{
  "n_layer": 15,
  "d_model": 96,
  "n_head": 3,
  "n_kv_head": 3,
  "head_dim": 32,
  "d_mlp": 384,
  "vocab_size": 2048,
  "activation": "tanh_gelu",
  "norm": "layernorm",
  "norm_place": "pre",
  "norm_eps": 1e-05,
  "positions": "learned",
  "qk_norm": false,
  "attn_scale": 0.177,
  "bias": "all",
  "tie_embeddings": true,
  "parallel_block": false,
  "init": "trunc",
  "init_std_qkv": 0.051,
  "init_std_o": 0.0093,
  "init_std_up": 0.051,
  "init_std_down": 0.0093,
  "optimizer": "muon_variant",
  "lr": 0.0108,
  "lr_mult_o": 2.0,
  "lr_mult_up": 0.665,
  "lr_head": 0.00687,
  "grad_clip": 2.0,
  "warmup_steps": 200,
  "schedule": "wsd",
  "decay_fraction": 0.452,
  "decay_shape": "sqrt",
  "final_lr_fraction": 0.05,
  "batch_tokens": 16384,
  "seq_len": 768,
  "doc_mask": true,
  "train_tokens": 131300000,
  "steps": 8014,
  "dataset": "wikipedia_en"
}
Each number is 500 + 40 x the weight over its row's rms, rounded and kept within 0 to 999. Layers, rows and columns count from 0. Numbers have three digits each. The size before them is the row's rms in percent of the matrix's.

# layer 4 MLP up, 384x96, rms 0.211, rows 103-243, columns 0-47
108:532539498434566460555478516494555411492491524507526474516492540440471473512454519445534567551468501491470439531471568554513543453462481441559553
091:588492469501491443533531483521539526484410452537442559499515520543476522497527458533548468503548469482449536513529513533428608514466476512506500
090:470463485515493457514543522531512527597509485492478439566527523487492585482527572408516460579462557506494504503578500523497575481476565516501509
107:522541453455467507522441507461480500463508478487494509468527489539440520457525567554537553497479441573429527568493501527475541516468530536563568
098:439421553473511517506529489525472468549454456468510552496494535556500509509499459484450464567555526494574467525493447506488498532507491483503531
115:490497468507496445544496487462484453432521542504476537480548491454519530447521498561421564471491507517458462497495525547471570478445512472543593
103:554538491489502484531551484541518458450566556505569471472543474543460454549458479497439589535520442479503590514414398523490518493510452496461496
100:475519526496484522499538496501452467489474578531533519468566498489473496569490408445546492512552447502497566458499512536480529459526482492519413
113:518502513448476584429530567456509532516473539529434486503433564464527497475472494501470488490505481523479532500540568516451539518587535482475551
089:474551427528492463523475485492514478544564523470441555484480507378483544557531502499467522570505454547457516528475530553528457477399492568551523
081:515468540492473445506463494574391523545563470445599479480497503473446431511472514427535523542528455464497448564488532494484528458465567563528481
091:547439500503556472485519521484497487533601567499502494486450586481480490533513556511541472466550453594526492469485437482482588500434468469515560
112:511442563525508453525489578512450538556480486570468521446582580470481502514375475481575558517498534442480527548436494480536486558503518488562444
093:473458512451527444436520534471538489529520515531503477481511481446515487585524500498532507576474517487469431455547568530520498425530487492522472
116:513560518470502491453540567518435588446519494446505580534491529488494472464424468497554473481562516529533526534511474580385487457481538465521563
099:547494463498477539503489566503559432510470426515458513521500484518517460476471468518499512501504476592551470460504560500460553527509468525527543
088:478536542500472566507451594440478496456560521462517499406535473417484501549522470528471483442479505480528538506477491526494569404496479522504506
098:523475509485519482467416531498498509550462500550500508536445394480475511480535555446461509583525487535478590478479544543509501533545499499528549
112:525415519467510496511508462476534523488478473529534477509480543513483544569507569471499486549531530448511437482441498499421441541508462503451485
098:528555542468499564487470521452475493469495542569536460525469485460488508462442526446482534458493529498488511484464447593487513524487482550582496
097:513537495547455396525436460443524540554540466536499483498518537502545529538481458499455535530465595521465479520489515524462493487541477477564451
092:493570458519525537478508453579475556462466513509469494460502570520475502492492472552541557527492534509527420473496506493527443479496493502482571
096:544479439457437541523553527542553529537474472512605559553580490525483549497520577466445552452426503495438487528458506464484519543493470488516616
106:495472489540465481526453467527397536465503538606481552467524552482434469535471522486526474438540528476502512504496525542529525392507474522500531
087:494488561490413479444521498485515541479466555499590585465638458511473485486504441521526487582470591478460487511494527498467442436526470510529522
096:458565444465482506439498538409517540461467534525523502462470517494515448504464463517534562544525429507526512538508530484443526463504506490539475
093:461500526504570526527541491470401519447544613504461478516492467488496464466510446495479496594535457502525444422468513492481505518573448454404553
099:500486437499530519471524470432553570535460545455544514440481513451410581497516524529443534524545474466517491484536499514429557482410472530530568
100:509491471492535458526463512447414533496458500546439438470601532541514525508462467461534555502497544413479569494544465451476537477500508490435408
097:464549380553525503519483563524465483405511486504470502484477486493541485511457491478464552531572446469538569505496547504519475485489469493516498
085:491450423508492490471442503459502496500472614558497549521556546501544562400511479457487456595531492525461564462432499454522479469472468485484544
088:509474488466499471549522545484470499536546533472524454514479498531620527538507536549507546511535462453475475421523481508433477485506452563452523
096:527462426489511447488447573481522462475502522498428548482516481447489529483488593510592505589480504552535556483573541509508556492458446541512446
097:482547563510440504522509585528478442524527464455483465558535495495504540577450443580431482497530563487494501515402510540565533474522475473522472
092:520501563514500544512514521448478452496505512461499528538461492494489475510504553468523501463502524540489571475531543564483487571493526543567448
097:491471513519464523567491531451522454523518544486474434456528513492481380536545560459544484552558501572408536525439475545540544495493542564523458
117:536508479528461562543451558562527527549522444490471524472468424509494521496521549495485416568513440474436525495472503546496473448534486531515481
102:514561408486468555504456469520492488542493534585508476467470500508410489536429505516462462477489542535473525598540479566511530452494570541499471
083:501562471513504425459464544468522526526444480496525480531536508616494497433527511548465510527433556465474516482534496496428500481494433540530511
100:509454545511538514512478543481510578485531525582528538505443540551493505484517494508539516493467535498413510519505555511489433576498456558484489
115:516478486530543503527487429527579433498519520543534433474558512559481511513446505507531419469553435533475483598563421539450491542491455439500485
094:494510567529553476507513542598460436503478498593493469485476467527456476521501427511494488493550459503591454497464493560446524486540433463436470
085:499502450538548427546503514448484492483540456396478537564557547505508489469583445505540517563489513538450418479540457519511568565476484460469422
097:505565442487481492554513511422530508528513521512539499509443510505494441538483513530524523517533469521463480558550489580479521419506564523498513
102:441494499529534593499476494496462459556472448436546450492520451592455575476532471502419509451523520494510434519496535468483551574519425521483470
116:528447563520502468484519467471493478575493521520428511504585540498455547449442468515547495515508575519537573475422539480540492468515498466544583
098:463616468448479539535484484500466578529462526500453543485508464461446466485540502478582550510542501516462507500586526514554570467525473468506538
108:509421493458539422523569530509506548613497489486557523468501578521486463460537472418537608466508500506464485496501442540479521457473456498495468
102:483482428452473448469461483544490501532502530524514529442420507489508501546566462496469536495554504535458443521553529606522473459477488576469489
102:575433495486503526524529548510517474512470474473513472488498518508591535482509547493466555587504566424437468535529546586496533454555443539516466
117:535537490452460450575466502469480488487542516493538524495542511492541485451443534507513577538492522508410496527416503550485480467479536449433501
132:503534481503482506543531393453515471428474436482558528510545573534480514520524493492525507480542518469476481557491548468519471476551458562455448
097:517567496488494472462462520521480470545488463511423573433428551436502619495528522507493551552468515499527496460514483469491517416543477541514465
106:502463575482517498520508542510519420502452490565456513533516545523468456461548506524467457567524468455559588520532489510461491499532496478509554
087:484508520486504482474457554535449517533587504457526490517511512531430443479469445556534422530509528517543430521545473540481490435514512517566538
085:575521503563486543465511626482509550516421456534560514478496481492482556465523525482484487406541451477398497488506478525457497495563468518500561
122:519441473522490502565512532497545442517544487433491511431517576560540499487470544493494506535583453533463522454479503475435536558473523452511480
096:499539549527476500523483477509473452518478453493441494499621449429446503504476533526487457515517492552426547463572528470478512511488407492525555
097:519510433508541525468456561466528497492474488517424523533530517518511536466547499510518445460461500532456568511542542465585551449532447483555522
110:444520463489521548478494588533489484525512468521483502472490506541495513585481496478515512489514523561550413499471447536475485478488526363538496
098:539506520493560602578542495532437502497463456461510551534441550476525505570535446444545491445548469500467491470476516477437510497486466485563542
099:476560555516494524494475414481472428497484579457465498485543561503480451442475483527522613526459502523476493548462538508475506495503530506529550
099:569539535458576443516495452472576446540432587571507478520509531508494503509538464553460514480504524530487477468456493579507522466523560435511536
101:496507537499486456555536541451474479504498528461448551496440525426444508535473529523464539530513496517487407549487540477531513451528493472436467
100:506449459503474517528522542548544532531411503501505490495522539494530588460527460573520523471528494470528568527467491486475448397484559550547505
102:460471495394543496527499544461561476506524428440433503491474530554521457537531479559483470575490558502522576485509546403514486504471506465428465
093:457502475509520502548414480504485505492486576577495498465512599534486463536488440528442430514529486529454536543487522521500499460457560439506481
103:514517414484526466596517462473510513493456464431497527509481623501540501509544551499462440512526496504439504529611445537399555514452547473516466
089:537495589505525495528530567489537488593488537460461513461584553429462504509511470494521470508477515473551460511548495465458533459544561482523426
121:488459583464517518536535505489564506532475454568501580498538534506495531520484450465486503498506542416545541503567524452488505419491509438492450
097:505508531476513542508436520498551562469441531472517452512454448530557542489509524533506584468465575488425492535477449472509522476511463519504528
107:544554487507417483484539505487484529459417462500424505507521499504552472520494497522570515524505531497538475463471560457517461434488516512498523
101:500507462455493529553547508445551496486497524464495446575511462520479501516489481427520496530518445426518574521562599483469516560465565479443515
095:477437503503492495482569427531497498462376515569519507567523465486506483542491496457474484509481511590548500548496616542481520469427519470568545
110:513514517457489493521489435449479472496561567562493523545528533530546500496556437469521452511535539459478489495515534465463534437488507551546430
098:489520539428523524487449553472531522549464585483522439466500398533416445538437483470577524502454454533512557532497491481502498536480539520499547
105:528504449547470488557500512572439444537503465458534502554478424516530489518547550508469559462559458481508545529467544529495457535441490489584561
094:513518517473422468545535487498561479543513490465446449510545446564532460526539507561541533469497549477511558435486522540431464509526511500464521
092:500499522516556396534494502524515484533555454474493532485478521514540490510531511425547512602443462550511502460510481484438608515499460497422524
093:465480560499516445531494538505476503489470494443473451443535485536455487437515528499428549494528541486437586583560542536504520472514502506526530
100:563559461526533489511479473500492486469484547467593535487437496538484515522484528511568474459478490483487468548632445519451481498480589518432486
089:517483476509522468466516516542512542520425474533525462417426511548411511555463419537492467454552517540470445560450461496563527494505490467456431
125:453475472549502387479608518516517457571536456470496504484537488577533509501538588451478455491450491565507529551465540531453517553486497541491438
095:451518434514444521513508507525581569576514489526426453488497502462481513476471487472439484578519542488470529563486544494520544484499446479422496
113:553517511529473522523473479439496498540447438526485552537470522560478532537519552460516495468494623444500495454524482520546520528517496558532498
097:483555480449449536569488586494499455528539456453516549467518426494446508514547470532527549480499530563431418510541542520512557478478482483510488
107:517510529477631539505524532472497495419519508510464475539433529515489561542542494472440504595487496504478458490487429524456471537467487519436548
107:445515494519439503446457565481530549447426479497473447508543469524521462536457487514492494512502525560474481562485501497566474529460446524519518
100:515520491488520544500535486498540501490479503606532493457478426520503467493458508472434538518487514545515476499462511512464453509507472558528570
106:562568460551525492519515519421499485501532490453526488422452525533528621511567507524526500472496460490515569510568526491465541463404531569490499
107:462559485456512509497513561540503501442535428551468494477519519545466486488513434568576434526539514553551520470490509540559464515519468469509445
105:506490519509474432566536441520524440552490502469457545498470485585462443491507498402517519520538506492497483418497470617548496496456469490505541
115:530510394520524501535473555463451503446483517511524398483525590473531516438527594531523483485493504558444490509505532441446485556452545504566511
128:521463468453504506535488507511452488472538516473530547434492571581563487580508527478530504487577400471423500427428488545498455509458466467496485
096:511442459531535507471484494492490497481518545571578552479493533490436531522510549571522436457521491548523492531508560564423410472441485462493555
105:527537438499521527440532457518449453481452497527530476490498502568552549539490530544560457492462423606529498562536553463525491447425505442490501
099:532485526518495410515514464524451471539464560553532471549482509507478484505505507506466514474518506464557497558466519507574471490537516504553481
083:559492485456481457530508579486545546493511495503534514478525459492484491495551515511478528532530506525516497558535502515514489428460452519470479
104:394536400474539521511501484516531516519450527479527546527439481488489473506475461492535514484528447437419470453491514452495574509524536530501490
088:464483536439534524512420506532488466516451509557526565521550440530460544463451464526528502510517459580465456543492429524501527472490515442461440
105:473429515513409469471470473538565480539507486524425522463539484551546473481481460410537481468509503546469541501610560562459415527467522531464545
107:476489508509565497520523575511484482417459535598550457508436510530476494437412476469512519533526507419500507464455512532513497476529488474524534
107:440530530563516477498569568446524453502449511536463530465547532526470492521495427492531570515476419386506496431473500568420502549517464511465438
099:587541555480492567469448450511541520547481514474417503528461543484480530603457454526475463530518530462526581462534492439456490443452496510546575
095:506579511503427438456440497486499484490518498475545551531440512530480505484499441462549480452475513540470536509498478449483525431489477544586541
091:493458479430576489525429548443506539401550506518523419502522484537572444518533495494524574523507539545531501539519475539480527509518503504450471
116:507501446508460500519527567484488510587472469503505519478462518537471602554569559515506490488468541491494537478468490428428492456527541517510497
082:499559466533451591542480519489490505476450530468447507471484509428541464528496500434470526533530499474555553389501573527529473457497459536515517
092:505485429545544490492594486507512473477502496506517453537489506507535527586572523498511477493485451559524556505505444494522483515531576432428471
108:454504545541472486507441481541446484570510528541501539498533465488470470510424529466437455457552475509523437502465567557511499444456388474489525
099:470471462527435559527501491492549566570427527549446487416543439476501554513551543486440476471568447551419476483516538418511485522551512424551501
088:468467507536501442530511522493480500532474496495430537534515546573524417474553489503514463476479510596512531460515500496432486573513392482526534
103:506497508517449412484557480526462463544558553481543468485480518447468593489517525479484468551520535489496514510544593571520528494527438576440491
101:539573541440491536478526462554488532587473511537474509443503568520510479489518500547467501441428549433502483447497523522467438457489459504476553
098:542499446529472505500438484471481514491548514494449528498543459527461508453523505442566512518540523617512535551509475558462482476484475515482527
101:439565514561479488474454473447479489509521511462524592458613513505490599514540537482483548549532481546550470489499494461469517514517532507514485
103:508456514498452563476596495467467516524512544541468501405520480486506428500526490576533520518503413513499563481479506515434532503474451490517537
128:468517472519522487511530513573568407568516454505471462457477481494458534497516476478516549492527452526502476523497453525511475460435414499497461
097:523415458554436512508500506458515424500501530532463570479540583494523489484431540498509502500533451499531471505550566502517497492451502551527540
100:469546506418459504473463506463570544535439532463541624529497519526479436534556497549539509497529488506411471526500417528522546451490464517456507
091:542503580491484474517474498545499484587532503464473498528531500491433517517455448522475479520522562573484490488406525473569524539449513478503488
097:489476558575482514491439440446440523513567443473447459560522559564530507479460508484489471439529536480430469567507491527503422493543466423509549
093:516504505419457532468541529519477500564507518469555391479516493506515546507499521470503487508475492519492525455502534463520549585486483583466508
104:489461504450465585518499481506490534474457466499484493608556466548491514581433546554535536499503484503486455500494517508417470558473460526496444
108:491473454518485524506577510521483516544509430441494564502475520520501543458403480474567476524539472561474495528561505509452501573432572491557519
093:524410464477518496584556469499549552528505448499499530524499517568470473493521516511504390524496468530426498575574510499513547440480552470493463
091:484488437472526474544584498522511439553482514518445472396527441477585448494475502477510546485511497549508521443548512544464462545544593502434500
081:485497464443544449506557499510425456555486481512516484484478467600469435528442453528481505510541527509491473447394449585484469529550522486509493
094:477485554491493480479518514508487481434486550513445549494575476498486518534529571473482496498505471550482515478457588503555521519570459515496538
106:465502534421478428565486535514517462544468427486456530481524554470481584552507517450493537495536458481546510520468510466531469558413514490512487
099:546466464497396542487483556479456559493496535509461510501472500501478516509538514532517468505537525542480532497504579451456519453497496520510441
105:506488424446498515483447538517418473453470532524473446516540537496500509507525490498536509482489538584536478491529505480517509503518532494551525
104:508500564551590515513512448521548478434445566563492498422490519541533471499442482557508514484497495496491510501556489575433475475501533477462544
099:431514483452520524504563463521486497506511478503578498527536469556503537457488558561571470539567524505484487510436510511411582473518507455421549
106:521529533491559505459474540497498524504525493528483466520511482456460520453484539568491527513541503505590503541422511556530401516481489527497582
113:565507556431531495530551487466480510481479484548528472485521539498576496544538508525546504461569446466387528491472489495489479475580505478501492
083:469519446520472493517445451436460591542500522491501510484478571424518542477492494477529556549525494476494585511521482573516475488490505559528479
099:508551548476516530421427467550469484552477509519544446562586496494494471521565456484504621439469498485517492547483586438504481468517463475489448
095:483522497478544544518489557514432477545537379501482566472543446457525562484460532560549511510511540515494450436471455531531450455427494415508550
104:566488522534430518518511559486492470522528469534493488520489556518488529491498577428503490575455547493518513457513530530516436478531532475578509
174:514536492502476558494434498531445480462551532510530447446550547546505535543494531530537501441547534549548491564521538456509545431519546469415484
# layer 4 MLP down (transposed), 384x96, rms 0.137, rows 103-243, columns 0-47
111:485492493567534550508506511511505401476512465515517508411505457520479484490492462494543552480432482560538510514582525475407499487487427528485469
101:432517493542488494504494464489492472481562521508510490487490532509548493453554592472462478611411553531516517515486473437544460564491574489570482
091:509517428415454610505469533511462525449503498524530462516482465543509489522508537477487513426466547501515508422516627530494479537479527475480436
111:571530514443446567478498571493454506497510488548561541491425538456479519610525472493533548397493518368532439446500573488510493483491478460472500
104:516514484541447460520484447557461502419489537478437487479525484500464483510544491537572508487465491516472515459512509469523506505352450474490615
114:501445457491456511513452457434607456447461526607442445464521505513484481538486525535582576479513494509554509450523538464474485416500478483525468
096:480494523609450601549524492453431534477513467508520530432507506491521436447412557449538512487508500490445410516526479494563564447491445521478514
094:479482481516535511593478438542537497469524469509528434571462459503421536472471544498469489494508541455503461529469432464441519478443459466514560
103:510466529513540455485547441480618541482589466547508518458461497506458450442504461496425446581511455515559428469518464614506473485487468465493483
091:505478510491461499547521462543541493508528445541520550480572480570528488441481548548537482555465490518454503441526533473485501490584520398448442
084:480548433445476540455562426451542487419492506494454497433402519530467489525545569492458521526494513457474579453482502487561511515508491481505538
084:452506484473477463470421496511536530483526504505517484540564428603527472432541489532521547458491495488487522547458559457542474534544476494563446
127:439522452521521490503470509420532529477468533525479414529502469499506495521458509539458489519536474498490504515525504438512569605545495430513551
097:523509545500533603401426483503494470491477484463497505496517448481426500462440463521494486403489499480542561509533567488577532524555516429500462
121:499596532539512483478512518552527518463473557507527555530432511407503493522478463448500460518553483501500537516575488492395567425554512498487493
092:484531525510448513529470451451494423458461471558463510576571440495551498462572506396499546488539540581463434481446514532513498499543543465547485
092:483517486554502433496493517512507484525436492494459474513466510631518425467520504520517503535508432451481495544455433494442520548493453447499524
088:515471522505503463470503453405494557406495492468536460514518499501551461485492398515519532495503533462559481516554555487551460517532504501536448
113:505461468539566439420525552436501474480529512533471456529412517515507515541436529469440514475481587455570463551497545477511512567463472465517549
091:457505510504506498499500489540514456501571510485443545461561616480543507453457507501505462528463481472436392518516460483579570508551490490469475
090:480509577495521542519519477521517484440506429487486487498467487492465492549492485498560488499504515500533543529468486453498503448467470428517502
093:505478485509548495525454533494468500416522490497566614510508461549507458469441485461485486417523477525548509530500482389472513498468532505506502
098:499501508447535548516505435456508596526506464431422537493470521508552548464461531541598465458502533540480625514513491468501450508465510515503510
097:419504502462485503407521489451534510559527570508493468422468419532486492557512471514507548509546494510459481518468489452417454495542523415569426
104:442448530413482544473545461468478500530455568499540522484528423493510559502505562533484485500432450547508503522411556455485442527514543501477526
087:466547517445512544458489407494475561469507530520494543486481534537535509476500461447469525555429510530513581551487575442525417515488497540491464
083:520458547472539542503564483546526515459514501529515494465480456580492431506425558575551541485483513486471514558436469449509461520520504435486595
089:452526408514481489596460511534510474509590448464502480533504401537506492484462484523532525553543527407496518470409490477479584558488455492517504
109:502491543494438520495509501483574519487582463484533561563456495465563441494529506524474533456587404546442502501390602491482495477427519511544571
093:544450605506510556526548529432489495485500528474563469461545502495482538453532492577446508507468564537577491558498469464427522489497481474505553
102:483532527471503550589507473514513464429503435474546545412533434497463477573466489471508507400503490523522473535511527481416459557470510503494465
094:506460552458472558494502523495492510377433526481496525544483522497493531475488452511516545526476527485519559462519532425549517484491484429519537
090:480518459551470467536471550506470452511541490547526477518498538471492467452573507563497504495474444425513472550535500531508530506440436497503480
105:440525550511495459515467441525466416505545536468472489559477509536553479493537561514549474583503445433572460511543474465551461524534486487445481
089:551558497575471418507542535454512424573491468486490494463517475506527487471471535534566545497481498479542519496462494448541533504465534576507453
098:468522480467508458540445457528523511562457438548542535523540470435531494528518465411567526496512430433464502488519482521494517534491537572449586
117:558539468462492558526485482503460529534506512561580531507504548494571555586503526477480487486481509426489511470512491462520419536498500514464463
091:443546489513529493520514527508539510461470501467517479541486427488525573407517538527487497534404489524536495532463496423494426562491461526552497
087:513491529448517594538526489462547519474506484499536565527615502470542513446574485522490459485476513470473437475577490500593539524493465455473528
099:497454460532439493467518454505499471449479495515440503486463517503515441572443577514562430469531512564506477442498494519533535459455518454538531
122:475534490554498418479420514529493437483462561524501535484538483416493563450489496416525576527491536533506511469524501523574497437489533608508516
110:498448493482432493465524454408549587568499420442478571517534539553528476501501478463492527518420549578493588507499524492540368531459472488575503
086:505432434474404573511493497513526511526436535550477486492486488502512576512437573467494519524481573552551475472543518466536468453415600445499520
092:456511547419453528546427460469502478500515437483504453503539465522471463464509562502511552433522510540552488573488556463482473469538449453494458
113:553519515456479563548519412462478504511525467467501635543501560511486490477469479431601518503507559518544536472472494575502459394536465483456554
123:451472468451527472503523533468505517501509462499495400567535380470482553509459431452413496576441502541516511494451529523541459561528504556535587
087:488388517517570453492488493506482464534506468507488517535525500551577425462487449498531449497531552465566455543517518526555501497418486385489528
105:544492551491502499489518501452511447494441511556518534506489494494516464514474484538485552532400515476489496543520505493507492583521484452490437
098:497521506486544499513480505449490477528460419479422477442533500597449471466465452533472515499514500462575535517466513472463530484489470460490450
111:507495522579468503402492497448467532473372561502568517548424556454518548535479537428527483562467492401527573489541559493452503472477479532548517
110:513527466568462480420548466522508492470422513538475428521498558527519517487541490491550407564463464520491503573522446536503517473550546461481553
124:535567555542440488506436430444506533483497511492590523525513525477514516517610479485448486500534535560528493535548461453507501502571500505441414
095:509486507587526493523487504491531510546458437467487447543595414566509476444459538485527469508425493500460458465480472507535488543475488578524531
130:536492563528482447522462467503510517526516531493500522495531465503463475470552478487518507549406474507465583447495506530487489488500482572541483
084:449542455468478503412526449432567512403450471560488514572496503531561528547461526530461489497432542479504542538500479434545445490514465517476486
100:480430526484517503547505467443530514477556492534499452545475434435490517488415506514536483585480528513525565455513461461488503455426543513423527
112:513473588508526516437454546490560505494542531585469522505513415488490464522527485524580517500524479514591501456535433553583575506515443449473408
095:440453518467519504522590567541514476527494455469495446554518500476552543497474475500485486438482477573478510479445437504505471519584431532520492
099:465463527484485468532526513522530475510494495487540501443434467533531431465486472495451563476582465458497464433431467522462448586495497508483468
099:518511462483468507565594426466533519512483506451445456467481428513510455490431489549529452523470558506447511492519485450517509542576465491469526
114:415491453527403521488499576510470472535460538510482523496524440506531554491544518529438494546438514450419516475474538483530465522532507519517470
094:563569479534560471455496514432442508487488518541555494464443464490578535510543520515517463446508519512474472495523526483531542469551516553531544
092:499538500502458509473454425472494562471515493489529526493529442440407629534467459508446527520565510528525501496474531504497529554476483548425542
102:461529558513531495508557539497490571516527551515442465479467381497476479510440524491552518400521499568552463551451439502494529504513484420451557
097:432526427518550564463527499541471488499527541508486521506449600569540531464505571511470521481494514541441462520548506468489526496549539474508496
102:470480530496519509485519485524431547483495545540474455498459492532474556488553587467470488547473446496506522478448428611546496471480498489511523
094:455448554498515473516486546489543486506450439441543564558451470463480563439573496514541511553501494542519592500495488518472424471477458538482522
112:441478485489529497530444511511523498483501491507568529490488558504435532434514467501529568566494529518460465476487531491521543475493503528510482
089:554540494432482567550475484447528534438478515481458476476454457504615489561504593524452498475475470478511518389521495458549487590439518486519446
124:479467472476551509434494542410571533557549488561457520579484548482488518539560496454445461493451560485440561499462510449546475515511512523442504
091:503474491573530480393489456542463495492506519527519532495516488505575555557488498432482488515485484526403464494490503514476566366433416527512535
106:542518464545470513541483477449538441455396518468493485573441487502577467510462554545533487532503537480496455458512520526523507478605490530412484
109:453561481474485495581557514486526521499483475443427493554540438490486490531463485493495473532444487494464480493485434396451510509529518521491547
092:487515592431443525513541563542475548544609466509432516526455505505551499443497469560525466473520480468448469517508473534520446488593452569533541
111:529502496490382515527519526524512535518455488525401529497449489499507536459434501437442522492471494446472508530502526518463505570462490467535552
086:501540500503482487485540474458528570440512481498595508562444532501576509504585468494496471486527509510522438499460452496487566457548459460471427
105:540440471398524537589540532508569588536513452503492468504504565432519486487506508492456547488485511470510526432500461503499471490448531493467530
096:572490526447555493470487529462436380526504512558504529541446608511540476509532501572460507441563447493513499505472433483527602474489492488495487
096:473464527485450555501513481428541484504503538511498478532426474493504517466539573550482498449468506475462522461568546561446473530496473444513519
099:460447496491467432565485516503526526516581494523495541513526489539476504504525502490505516516555522448423509540511508598564574493521482543577551
102:508493523583509489471444490518546484422432504537520480536485487469478468407516467436506477524490499479501500454494421501535477444516416517505517
085:473501477471494462508497482486564466505500536527485531469421531475506515460519545463474496527533566473521494483404563444523511445479622492542484
121:508426546437425532489442478460520471546566538568453576467484489448477479563474513447492457515581472496521535507552532458473539469490508551539439
089:536428489537507529477482507532492418485508520506543518523432532527434486513453493496541456524456465449423547550537405575514525509436494488480601
113:452502505530428463500546484519496464449521414488541553522565482516508528491481470501549526548493524477488412521513501602577549498526503487436533
083:487412493478549520508539459490599519443572502444434469474544475579512517510504502412492508500443481511545486546509469503506531592491552458522499
097:560533519504501459535455488502477491515503584456471472541529476471518548510477539454458485548409518481485469488474513517473460511447429503458497
094:571536539513502518458429519471522424480553463489459472412416500558451479527486536485451561507469496455488520510476471545516521492536440530494453
100:545552474547466544500410457446564553503471493457495543440503439494510529487495529461442508572494473501502454460552498508546532462458485535519574
109:434575500472479527474520459435495495481454565512483499451473489504498505542607503464522532463462475462474489535496498476415541520535575492512515
113:509583536441547471487490492480503487483523513484498523459505524428414465484515458467528491470512545506495481505553460488487502596516491466446501
096:471525560460501488494459457556492463550438529546489506475510429467440535545466498512513490465514469500488520498532500438419560478526574562514582
121:502519510501547503512492618539517451484477492508534441457400539573486417549502486554478478430555459498465525492484465534500598486498507480511490
111:514488457472508560470512464454488497437498530496536568414476509451521540492525563436486496502540478453474546463549406499543569516460440448523472
116:581442517461555515471477511445449525501507614485529485546496597512415492567427468533475535518553547471517477513459530476529507491495469455483531
096:565465586539551521407527570553501474476400495521521502474493519520438485468538455495468464470498516498525464502494450533477516468437469471546468
103:474464540390524502449505507483516569497483493512506468498558522496543500502503528516536477490524537468445518520516529449601473586476543553452479
081:486534462451556475526440377461526444556501499484473548536539459506492515464460525476544551520485527500520568502455511471464441537503524559512523
110:513459478553421472567499476468449546502499454465559483571490480450500554524532522503506544541452489425490519443503492494515419523468546522531513
091:502510555509551597499500470527556443488518435540469530462485452566502503508494445520533471499495496469467561492501492515554473460428481570514539
105:503535505578496481465542421509471482543524473495522488471490462498512450467537572449487488468484458500489412446493437574466536476523465510518429
118:527557470397429481557519471520530499512467479471503526537555513489513573518399491433525474532440523521449549497519504531503501510593524514466555
119:461559511527505505507481489471524478557532529459546467418582527513496521505585457473454492494486455442516507491497456544552477591474461422546515
105:450523475530576487502564504523496460478399498452534514553531521534501496430485472495434528518515469528556455616507526496421527606514546514555485
102:514494482455529522472487516563509573499470520554473437466483506473506489530494529503511564487523532472471495417487557523545515488426489431398497
095:547497591511429457554479469512515486509529513497514546494503494501483596530468487469537519462481459486412556510494448488488470451466474542524530
117:471450467520573539497462535521410524521564524473529470526454419536388480407508521551481544516462493491472458543410493473482517541508462493521486
079:567507591547528472450514459442434560474544579520532464486516501542451504422468506526511489491536526490504472579539426505465510600501430427498479
098:519471547479488491539534486551435481490520521511518473470493542536495450609540445530530430466484496517484423557526486442484539410513519490426480
120:478557508539430515547536496503448514497453458509505488532497476537490515598507474516518589473467526463442432602484523486483453520539490560487535
088:497465477514446477492496567535441477532567511526513476531510483460535430434460512471542471419599519499516493506580530567501524502507515532465470
093:517468487434510526496592533505567464567507421466488454516500494477539498451439540481537495442540570500443502531583531491586482470446580454509498
097:548515540486515464528495418533463463421455510548527430469499510527530474515540465554554586511478483531488545397586476533490495518566524479474473
096:588531504515491486512564499492567520600561544475458565517436520485491547491489496545465425505495491444546497491541465479496514469462467504443462
094:520568518447477553548483518480534485502463434457473507495523485549531486527568534492488529450467480452479490454454627421494521510480550436488512
100:515469542516498449496561532428524504517583513434457485477481439504543526451522523509505514432469522472473433443552575477480442427460530518506515
091:510499475480498484499552437453546585538481495512560494536494497400547521478515479423469511469490528462559540451600439444524557525500466496529452
142:520490503556614505488528465525418506472573513562501493474433529462445479500435438495521491519514451464564556489505401534514510407439472509530544
094:538575429566515462420538467502457477499524553553555449510471433471467535513492477538553459466439472577491447558566511486472529526567464494465476
090:513524525489506488495536483588458408504500514534440522484545520515515480495537581610532519544470562475549451521479472450557469456476545458525483
088:437479490520484546431516566510434471458448520475454528547531509500507501477557499425548557466454460458487504514538538516553462552532423515557460
104:494526455448515538480485426540480436478466446495546511460525485443532471511459488475460520498481441487453493511487513521527512526524512495518560
099:458568517575476488534521494507515520467417503495510550445510482504500438450475487425509578503484476516485486583479585443582497472599518451511517
107:454534498576599506470530487403453509499441508497482517385452483518491498478492465449516536512497595500569523500515493583549480476500504455508499
102:512501512540497516478519494508486493423519571601634464490499477496531485563536479499495442472511550466506419523522525444444502505479454500422419
088:503525484530478425509527522501484474490459537546505493500469427549515540601526566525482493480463513497538437532533462545429577534432487464471478
086:518452470392548486496508452456489502473472516485445506520559520499516524500541587526538518534478499542534458470493551443482539480442493507460494
078:581487516520518553459565503535520523454464433520490480480536566526579528513537547497447477441485499526509455616466533450484547486466478446467452
096:509485510496540509459478463541507556569560540554501440500492445398436514462550467560431500446548560523473471522496492478474482443496510461510515
103:446564500442527526492509455512419557503454423509498536492480402559499466493481437457565519429491482489528517539550531478535454486481503470430507
089:535534533507463462515512460512526461510521532508512490402398501492511516537542521452455489468471456518506462508544403467475501511507512525477419
100:505538465460472593507518543444536497519479506428551555540457545492464502538492546510449572424519483427477518512453524445471584512514478459506585
102:482524505502493462516471496476494497511561512504530551507543482496425515470488471437537499502469496498536450516474461567504462480471439546450434
095:518469462480519479502441560551483589479476501434476438586496492503517464511531534507441554435558560538452453473471513511546485509528546492474462
107:506507454490480510562524430516558513466524529511444472449524495487521507485516587466447498510446505515540491499473504439452554553431527534494529
108:472522459495507557467504425542560491463475523488445466462472511526473504505484590486469479473458540479486477561517518433524532515446487516463500
093:530510555397509569492511557516554528533506493481478511463504465547475462456472478561480498463480475465528530510525581414478540558483445463455593
094:482422543515544491466461547570468511499558505502540535545483442465478485494495463452460549498460459450504454509521498433468519567489492575408494
089:440504466551454487429460397436543558467434557418498497560512509506536551467508510478465509507470452489465512544510488495500564530566476555521516
120:452515510518470454490524500407516498579511544464468508534489489464531484516502477466467434563481542499534571490471516502507483471486485525523512
193:496532522538468542498453469467461509484484492519552427485533491462487638553484547527481478400514518565531504526525481498519499510531574473502472